config.toml
n_layer = 16
train_tokens = 903400000
steps = 6893
dataset = "wikipedia_en"
Each number is 500 + 50 x the weight over its row's rms, rounded and kept within 0 to 999. Layers, rows and columns count from 0. Numbers have three digits each. The size before them is the row's rms in percent of the matrix's.

# layer 8 MLP down (transposed), 1024x256, rms 0.22, rows 892-919, columns 64-95
094:534529504465562516498481429457477438448517407552447465471536472544512461548541489615498506507553
101:474506543481405357518375462459466485422596478563481478489502439589633468468494510528580524539489
101:492392397424544513537452497535476501411461499432492478581516452451541616534535436519455579515460
100:525536479421529497494449563494396518429548452486492549431416498395535453467537523540437548475465
092:496435483402529487514472430547412537554467477623527533580421531477540478559544565510496375501510
102:436576497510525653528503493571505568525480485515506594443468526534464468451541536524502451532486
090:484565531510466508548513547556563492489516569539614514629556484526492453526500546421522487607473
101:488489458504459525525454550596486527531575584477491536451529570493462606446509473552529470583496
102:551487495472425454495449443507556479551530548415477514548456563472540526409521450538539449547455
098:529508575513472500515532426450430481511470444473481558458506567439508518516418447511474478559513
104:545410414462558428439550418446556436528517449431435432571517416483502527476488433553548389459456
095:452462515556523492493490449549534499518407573490486530488458533513474510539544538476508535543486
098:513589507554413423551540476556398537533473554400505551463549589473454462501451556504573572535520
100:523468506453488619634547453506482531513461485420468539550485544528462533503489601479558502548436
097:439408523523512533445545411537449464613535488554469425490520530482535444502528526525524560457481
112:535400529445493586539551452507552496432528537493457611472460431558455484430410637493529566526468
096:445610474513531499593496494503481459387509357501495541476499554516548494553556517482432532492540
101:458455441443595534430504531538426544498440510494506583526529548523549468465518588456464528464437
099:371541611488464455573480542549501497441471529493430536538462537536548491612540510454512391545475
098:544544513515536429480550523410558391550495438496471512489548478438521483494496489560485503441519
095:507454512509464510440485508501565551471502424457544518514563503602490504537511414587451459455520
100:505468517561499500534476479440550569425515525509511497412579499457555454484474603495464493440466
101:517422503569422478475547448507562553447517467541521582463570508511512487425396528441495496483330
101:583513490463461392491470514593485499557491483563521510581463475482479552498429476584547413497534
095:478495475451475448509562516540512571513525480457486448395432492486483528504475514400509519542461
096:575404484422496591496492444438546592571519487432518528477521558541454504540557511606493490545484
085:518467449436606600481479593552580491540547475535529487506529489499482500588541411466465447542480
095:487461579484463613541473463533527503441595490392565540485524609491436559445500528578512444530574
# layer 8 MLP gate, 1024x256, rms 0.162, rows 893-920, columns 64-95
097:530606446554550488435459502523401465553460506485544589503445536537444540503420500509479472417517
106:493532506614515426440499557461417508499502526553505518471486462473598440470514515554485497560487
103:545545538521493531466539596461460456518528586514498514472460581569528362452562545604482494481486
096:539589561563491498450562541486418485392503549548573507459391578439542485454474574547462393639449
105:501460404477553546473496453567525473582465465556504576450397387558456560422482501558562445539473
085:517368506450542489636548464571484475483582478468526485561473547564448513626409522510534543521527
095:504397567582447561430484521570553512434492501398513485421509529509497483544554538491427433539524
095:491522479405473445502497455537460583539431486524595405568407417570477516369543488508458464524466
101:617494509632483451428502444370355585461543436486571506427502448469546546491540515466439435515431
105:396530471540556431544597494650503581428488566437549467512597406512467482429440497544587581411483
089:573519466541512508584569515498475466548541479466516498494537460475471519586418434527574508456485
097:555486494549506520480499432431511513388497593502550545515481462532558568534521492368478503437461
098:439445638556476458487573433454493474507567423524530500556467441536504584440453539508527606580469
098:554541543524520530474533482540478544503435516509595476412463543573574477538473541583496568573511
111:536441422439482460532513540574552472461457548478546425562475429512498520542570381522533510448479
100:539564424507510472509504464479535445484580523472584559441470480607471532473499610551517504470497
109:520523467492523534435524485514544511507404460420572566465465391492538493489496484567476567499497
100:570607466357463472499506488544469463465499482475466519489532524580427560467461571504570503521431
106:548491504588443565518389556452521533431441474563450418466514501543487469500490486501413541441566
096:473484503406429532456506507564472460503488337531438426428475510613484534389512529478406462411517
107:546461556450430509496412522578515481548493532538470548476456511578479507529476345566527453569606
099:545424545497535508518560465476494480632564538481534513459492540561495490472489562518482490525461
106:491489430472543550506473445573498508589460390528454500330566448560527528440588524522559459451439
088:518491536506510434470552477486531511548476549499571515506506505486485474504401511499531521441518
103:488560473519525406444516562511478415542492488503549573528498496549529419466578540478663482486484
086:420500415434504581520448534491452536529511462547397483545507578525437435443538526471506599475555
101:548526580476553509460591498507537528500531432463706524538579449534550532528481472473473512604414
109:469495400516505461483477477515514499468532471566538518426513380469501583450633632564606570527376
# layer 8 MLP up, 1024x256, rms 0.153, rows 893-919, columns 64-95
094:565381529458510475456470514456487504495551497518494483452496475613450476457487606590509439496488
103:552398424453444458492409458452495460506428360549529531518541419433476577407565590424450465482516
101:479543522497523512423456417441503502548429405455532524486517484524467459404552455493569423494521
098:566440422581447483526509487530504565473443459518548448417390486481412532568525479470474528421363
101:464519496590466597438592459549501509519480463498550587486461503496594439583509574539414474485551
090:478552493461509464460401530422587505523489511491512465502527470463496541486496493523582517536583
102:559436511582467461538457496518557520550476547571368518542476575488561524464548554496556443476438
100:538456485476524497483504578560554404542450506547482533420484584480562549508468463440599531526524
094:529531434502565472487482483534443533495581465478450523532440575505451412501500453486489463474464
106:529533483472550453517447559514434532457475514583519522527550506524476486590482482458557419488500
091:543491522488465514461491576441464433480581498538532492534539509506441514417457460510488415434420
096:466484575598591479441562587516476461464562510538530557517519542458542496516460485517458514502519
100:456478549468443523422520475462453580617462522587455418541483450503468557574551454446498523560494
097:466460450516417497492506472535469495493567608449537419539494477498545525481428441513464500519517
111:508540508426475516637545544459412463494561527419506505540452427513462587445347503551512561372456
103:535547472435448534590574448516524536417563514489563468514543517579459501506489498509470449450470
102:441488554498574525439554502587561484599533641516582522589459458491480544550463528500499543466354
098:355617534457456464478582455410571451516545468537500548444465588489632439508548540460571468432556
099:475574514544426527566489516504421470470478621550472521526495516482425485425568564475563498550490
098:490566513522460557502469514565456466425488528530488472341506539441431535464459531384508477460460
092:399524551506452464456458500540503530490557470441395467576467531527456461559531502459490611482448
098:506561430482425414546539513584496485447450571541488513437481582507501533381464495514417529552507
099:501488542526453450635503574551504465492517406490491464528521498564535506466543460475526406568511
092:577517569534458537514456503498499574542499550602489557535598447452575535392526525544438489564527
102:518417604570474516474533520527510505447512522470471545428504509517464458531490555490463486518514
087:567477567583564441479449486436555405482566398481541511501509509507509509439490497515473530512532
097:463485535402551440441452351478466432482495578529453498564466546476449465475496533446434546546431